python train.py --num_hidden_layers=9 --hidden_size=64 --num_attention_heads=2 --num_key_value_heads=2 --head_dim=32 --intermediate_size=256 --vocab_size=8192 --hidden_act="gelu" --norm="rmsnorm" --norm_place="pre" --norm_eps=1e-05 --positions="alibi" --qk_norm=false --attn_scale=0.177 --bias="all" --tie_word_embeddings=true --parallel_block=false --init="uniform" --init_std_qkv=0.0377 --init_std_o=0.0089 --init_std_up=0.0377 --init_std_down=0.00445 --init_out_by_depth=true --optimizer="muon_variant" --learning_rate=0.00311 --beta1=0.95 --weight_decay=0.077 --lr_head=0.0125 --max_grad_norm=1.0 --warmup_steps=200 --schedule="wsd" --decay_fraction=0.698 --decay_shape="pow" --final_lr_fraction=0.0 --batch_tokens=16384 --max_seq_len=256 --doc_mask=true --train_tokens=115300000 --max_steps=7038 --dataset="wikipedia_en"
Each number is 128 + 24 x the weight over its row's rms, rounded and kept within 0 to 255. Layers, rows and columns count from 0. The size above them is the row's rms in percent of the matrix's.

# layer 3 MLP up, 256x64, rms 0.145, rows 49-73, columns 0-63
size [ 92 101  86 110  90  98  95  90  90  77  96  99 105  95  98 116 103 100  91 108 120 108 103 103  89]
[[155 131 123 163 122 135 101 117 123 131 145 143 133 167 123 170 113 161 125 125 109 139 144 113 157 163 126 144 132 127 133 125 172 155  90 136 203  76 126 112 178 136  91 116 108 144 115 153 128 121 125 152  89 150 140 139 146 105 169 100 126 132 112 149]
 [157 107  82 142 115 121 154 115 137  79 121 110 107 133 148  99 157  87 117 161 132 114 135 144 135 123 108  83  97  78 128 113 154 114  65 101 123  99 144 122 131 140 134 131 108 129 120 126 135 135 120 135 138 141 153 134 116 117 211 110  98 115 117 138]
 [143 129 152 219 127 152 115 161 160 148 115 121 121 127 118 130  92 132 148 111 117 144 163 113 152 152 161 127 128 161 133 166 131 130 137 125 165 106 107 114 101 128 110 164  76 124 166 146 152 140 129 132 103 125 109 123 144 106 121 115 124  98 120 179]
 [145 127  99 143  98 177  88 141 105 130 103 100 160 125 105 147 111 133 109 125 121  88  81 134  94 112 118 184 131 109 162 123  99 118 114 121 123 131  89  94 165 116 146 126 152  89 117 105  94 118 137 146 167 122 147 103 106 139 130 155 114 129 108 163]
 [145 123 148 190 126 155 174 134 127  97 160 134 109 145 120 138 113 156 127 127 154 113 105 156 102  76 141 116 146 134 170 143 144 138 100 143 119 111 159 127  95 146 120 124  96 127 130 102 165 161 156 146 128 120 171 162 137  82 125 139 146 107  89 139]
 [134 118 183 130 102 115 152 122 108 119 166 138 153 118 119 154 130 135 116 163  96 141 157 139 118 119  85 153 110 118 111 106 133 114 176  96 141 162 189 147 116 126 133  98 143 106 136 128 134 129 157  92 103 114 116 139 168 127 115 154 158 169 164 156]
 [131 131 121 148 124 147 116 136 119 180 111 188 107 123 151 163 141 133 144 130  77 121 147 147 140  96 105 167 102 141 141 130 179 161 131 147 122  92 127 104 191  95 122 128 152 118 148 137 117 125 147 148 144 153 157 116 107  89 111 117  91 116 115 136]
 [112 147 103 140 143 122 130 127 130 150 108 109 123 101 145 142 112 153 160 129 148 135  96 142 111 125 145  55 185 160 107 179 156 140 149 102 102 122 106 155 131  96  96 159 107 111 148 166 137 117 157 144 107 132 110 135 121 110 147 139  99 168 118  98]
 [122 148 119 153 130 152 108 139 120 156 127 112 163 129 153 181 142 164 119 141  97 111 165 151 157 127  90 113 133 117  92 132 103 154 160 150 153 152 175 124 125 142 152 145 144 116  97  88 104 141 178 141 131 146 120 146 122 105 149 107 174 117 110 168]
 [117 143 109 125  85 151 114 144 111 114  90 114 102 185 125 113  92 127  93 106 122 120 158 171 114 117 105 147 156 167 152 113 125 123 116 101 150 149 141 104 173 133 138 141 139 184 163 121 123 165 151 122 119  61 133 122 123 117 140 123 141 144 110 120]
 [ 97 163 125 141 128 149 105 160 120 124 161 144 139 111  88 118 125 189 138  75 133 139 113 111 124  89  74 117 122 115 150 132 158 155 132 130 105 155 147 151 131  90 161 100 101 138  89 113  99 130 172 120 137 160 121 148 107 113  94 124 147 131 124 132]
 [162 145  86 168 117 109  71 158 145 137 118 139 142 129 143 193 114  99 128 123 129 136 130  96 152 150 176 132  96 139 116 124 136 110 102 130 134 110 107 128 153 119 128 139 120 129 116 163 149 142 103 122 119 152 142 107 135  84 152 165 102 172  98  93]
 [148 119 107 126 126 154 115 110 157 111 140 170 141 105  98 137 103 112 133 130 124 100 105 119 147 102 140 160 105 156 165 138 150 199 138 122 164 133 128 115 107 118 131 147 112 109 142 149 120 119 169 106 108 158 166  97 126 108 174  89  97  88 115 152]
 [163 100 132 154 141  95 143 132  99 127 154 105 110 129  74 138 120  65  92  92  85 120 131 143 173 135 127 126 134 123  91  98  86 136 116 111 120 175 118 127 121 131 159 126 142  98 113 123 137 119 145  99 133  99 104 144 117 149 119 174 121 151 139 106]
 [ 73 128 142 138 114 139 128 131 110 123 125 117 149 108 106 148 138 148  75 132 128 118 167 143 118 107 135 137  68 111 143 122 145 141 119 164 150 147 146  77 153 103 149  77 156 136 120 131 152 116 140  80 143 102 162  95 148 111 123  91 116 164 140 109]
 [135  97 140 155 116 126 111 116 133 168 114 123 150 114 109 130 159 110 149 171 130 173 136 159 133 131 136 179 113 155 170 154 102 176 146 126 101 141 146 140 118 100 101  91  87 119 135 122  91 137 126 122 134 127 138 123 140 174 113 130 136 197 138 142]
 [ 93  83 103  78  70 137 139 135  94 138  91  93 157 117 173 131 108 133 123 111 133 168 144  87 140 139 160 104 154 162 144 139 166 163 142 122 131 134 153 124  85 162 130 127 138 131 138 127 122 111 149 120 112  94 123 147 100 126 128 130 155 127 109 142]
 [127 117 101 206  91 134 134  93 115 141 133 136 155 139 162 140 138 100 135 101 126  90 113 129 128 131  77 103 134  99 180 134 177 174 119 117 126 126 148 140 132 165 150 107 162 110 129 133 140 107 135 146 132 156 159 131 135 127 132 111 139 150 154  98]
 [119 156 142 106 146 101 155 122 169 138 126  90 167 168 105 143 145 152 135 122 117  86 137 158 115 147 142 117 147 123  93 145 150 128 107 111 115 134 143 145 160 145  54 171 118 169 121 130 130  79 132 117 135 108 128 105 141 161 112 118 118 148 170 126]
 [122 129 114 126 150  92 142 125 113 125 141  72 138 126  88 117 104  98 141 114 133 104 158 136 176 123 133 135 118 136 154 133 132 164 118 102 103 142 124 129 182 151 158  79 103  81 156 112 138 161 136 128 103  98 114 100 149 149  99 172 100 131 157 136]
 [102  92 156 121 115 154 148 164 167 106 140 130 114 144 110 111 159 132 160 131 100  78 142 136  93  85 130 138 151 154 115 120 172 102 163 140 129 136 139 114 152 109 181 100 108 130 118 104  80 106 182  97 130 110 126 140 136 139 116 131 143 117 139 145]
 [143 115 101 109 103 145 122 140 138 106 111 134 115 123 164 140 184 151 106 113  84  55 138 106 150 146 150 129 147 120 171 144 170 108 112 114 100 112 153 139 157 118 161 141 108 102 160 152 114 124 140 127 146 137 126 144 100 127 151 105  99  91 135  92]
 [150  91 132 123 101 117 160 122 102 175 161 144 147 112 122 194 100  90 104 191 100 107 112 104 136 114 156 125 120 128 119 124 182 123 123 147 149 132 171 108 142 146 107 131 118 159 138 137 140 133 138 115 142 141 167 100 113 136 144 150 160 132 116 142]
 [152 146 139 149 104 149 157 133 104 131 168  95  98 165  96 120 111 120 143  89 143 153 155 125 131  84 130 118 136 104 102 134 169 178 152 125 126 134 156 136 126 155  99  99 140 137 119 134 128 107 135 123 150 159 133 147  89 172 119  86  92 122 121 176]
 [116 112 117 101 116 130 128 135 160 138 128 144 126 131 160 114 178 141 179 119  88 124 138 130 101 123 119 107  83 145 122 105 147 113 162 138  92  80  75 134 159 127 114  83 109 129 130 126  95 100 153 114 173 132  96 129 130 164 150 119 117  86 116 124]]
# layer 3 MLP down (transposed), 256x64, rms 0.131, rows 49-72, columns 0-63
size [ 80  86  82 106  97  98 103 109  77 101  94  94 134  97 115  97 100  95  79 106 156  85 110  92]
[[132 132 131 123 141 123 137 137 155 160 100 117  99  78 103  92 100 143 101 131 189  92 127  98 117 106 132 104 137 124 145 126 116 112 113 132  64 162 125 117 100 136 128 150 131 135 124 129 160 166 121 120 140 103 162 105 138 122 119 136 109  76 153  76]
 [127 109 131 164 138 156 153 137 114 123  90 113  95 145 163 102 178 152 132 138 104 110 120 141 146 144 107 119 129 150 133 155 163 117 167 165 112 112 167 136 161 146 127 127 127 129  95 178 154 141 123 162 146 103 134 175  98 127 158 133 146 152 165  96]
 [133 127  75  89 128 173 124  98  98  88 120 125 118 162 102  95 123 101 145 126 168 118 135 126 113  76 115 136 123 106 130  62 125  92 127 111  99 119 135 160 135 119 145 151 156 123 104  97 145 134 136 112 173 140 111 121 111 160 119 139 132 142 125 166]
 [133 141 111 104 103 123 108 175 105 139 158 104 132  95 122 118 105 100 135 115 118 132  97 106 134 131 103 128 163 116 106 104 177 166 115 150  73 120 139  79 119 147 110  99 106 106  81 148 162 159 144 102 130 128 158 132 134 138 165 116 147 114 100 154]
 [114 130 158  76 102 107  98 123 129 151 140 144 130 170 130 117 145 135 129 175 114 140 128 118 126 164 128 149  85 124  89 126 125  66 113 141 143 146 129 156 159 155 106 137 166 151 151 109 112 100 129 113  92  74  99 159 114 128 106 158 109 128 131 134]
 [105 120  84 131 121 137 112 154 142 109 100 175 131 177 125 134 138 187 124 114 171  96  91 123 146 157 160 102 131 154 151 134 121 103  90 116 120 124 116 113 109 109 131 142 115 149 118 154  81 116  97 167 131 128 153 109  75 120 103 109 136 117 125 114]
 [121 120 140 126 132 113 139 108 157 106 116 160 156 172 121 115 117 171 150 150 158  93 106 118 107 126 170 101 143 126 125 118 159 110 124 119  96 186 133 107 108 131 149 108  97 115 140  84 114 184 124  91  90 103 104 121 127 155 132 100 130 106  94 120]
 [167 123 129 127 111 146 108 123 103 121  74 141 141 129 125 162 132 130 133 108 151  74 125 114 152 145 116  98  72  72 149 126 132 105 162 132 157 139 158 149 128 174 121 110 124 150 147 122 141 192 107 138 164  91 141 140 133 121 118 132 136 101 139 129]
 [ 96 148 108 137 124 143 161 123 153 106 142  93 131  78  94 110 101 113 144 131 140 131  77 128 129 155 145 150  81 180 145 118 119 159 120  92 153 149 131 119 149 152 112 170 117 173 110 126 115 143 110 126 103  92 137 112 140 147  95  89 105 124 124 151]
 [147 110 114 123 143 126 138  95  86 134 148 145 100 116 152  75 118 105 106 146 122 168 149 143 142 101  99 163 114  99 108 145 100 161 114  98 123 108 151 123  63 111  99 146 140  82 132  81 126 111 140 128  98 142 115 118 159 120 124 124  89 108 116 106]
 [116 119 134 124 173 156 134 146 155  88 108 115 121  92 149 158 144 107 118 137 127 119 142 174 150 130 129 177 121 170 160 133 121 107 157  84 127 108 121 128  68 115 107 142 166  99 135 129 120 132  90 146 169 101 114 112 142 152 144 116 137 157 153 159]
 [105  65 148  83  89 158 110  98 107  90 120 137  92 126 139 132 120 173 144 110 107 143 109 130 107 118 158 137 102 167 177 153 149 151 122 132 128  84 164 125 118 110 135  89 166 122 126 117 123 142 149 133 133 116 142  81 106 135 136 140 129 136 128 152]
 [168 142 106 115 119 140 104 118 164 161 177 115 136 114 111 104 142 155 155 126 131 145 140 167 118 155 128 136 123 136 112 108 126 156 150  96 155 147 155 155 123 160 141  90 157 108 162 216 121 155 139 150 135 147 130 117 132 108 158 121 124 120 135 163]
 [117 124 112 112 136 185 124  97 162 141  78 146 120 152 131 162 176 135 146 180 136 107 136 112  83 145 128 161 122 110 106 122 141 110 140 152 139 116 149 162 149 124  87 142 128 115 103 150 109 147 112 141 129 120 150 130 113  72 150 126 139  91 114 169]
 [128 112 165 133 127 130 142  69 148  98 115 126 119 140  80 115 113 126 177 113 127 150 136 131 134  82 106 153 168 156 126 149 131 112 120  80 157 105 120 145  95 161  97 157 139 123 139 124 119 133 150 158 112 106  94 135 163 149  78 128 126 147 164 137]
 [130 119 116 156 152 131  70 117 152  93 134 144 135 158  94 123 126 101 112 159 119 128 143  85 190 110 117 134 124 118 112 129 115 122 157 116 105 129 132 129 134  98 135 185 104 158  98 148  77 112 124 128 166 180 115 114 125 137 149 141 165 109 114 127]
 [121 178 143 116 111 107 105 126 172 109 167 178 102 141 130  94 161 116 148 165 110 118 123 155 140 119  94 129 129 102 178 123 141 143 155 146 126  98 134 114  78  91 102 106 104 150 152  94 159 123 120 136 107 133 109 143 109 120 138 104 119 143 160 107]
 [113 151 160 112 171 171 124 140 120 124 145 153 143 139 136 139 168 109 134 152 130 121 149 167 122 150 124 139 108 165 106 181 132 128 135 114 145 111 120 141 169 112 162 144 143 100 150 112 159 126 114 118  96  80  93 103 118 124 190 144 155 152 161 136]
 [155 112  95 135 118 133 134 129 146 136 118 161 134 104 140 128  73 119 122  91  76 158 137  81 143 106 101 128 152 118 130 107 101 129  89 136 163 111 143 145 131 153 152 130 115 155 132 117 138 189 135 121 163 158 124  79 106  93 135 118 127  84 127 109]
 [186  71 159 125  92 159 141 165 138 132  98 141 138 140 123 122 110  94 130  86  96 163 125 104  67 129 130 128 149 125 107 135 139 145 147 118 146 143 132 144 121 158 111 129 125 170  95 112 106 135 129 114 129 146 113 157 105 158 151 118 152 152  94 155]
 [ 83 112 157  99 141 151 101 123 111 103 117 161 148 166 114 180 164 170 123  57 126 123 136 118 112 131 164 129 110 103 166 103 140  92 121 118  96 124 109 130 128 133 128 122 154 130  89 109 152 120 124 119 131  77 157 114 126 136 134 143 126 162 121 143]
 [172 120 140 171 138 152 144 151  92  90 141 149 140 149 115 136 116 155 143 109 133 166 137 185 116 145 108 121 130 126  89 136 123 148 123 101 115 105 102 102 118 109  89 151 132 151 101 159 131 113 101 167 129 157  81 144 131 134 134 108 131 188 122 107]
 [108 144 116 141 112 132 132 159 133 119 111 125 140 167 106 137 212  88 151  95 117 132 122 160 110 129 112 104 163 138 105 144 128 132 123  99 123 152 133 138  76  89 137 159 162 126 104 114 154 155 117 108 160 147 130 109 114 100 134  89 135 118 110  85]
 [166  76 103 158 108 158 116  94 127 130 110 129 147 108 156 124 130 178 162 123 137 130 144 130  96 159 164  97 108  79 137 132 109 100 140 154 140 133 132 122  94 118 108  86 107 131 137 124 111 108 156 131 136 117 141 137 147 196 160 144 152 133 140 152]]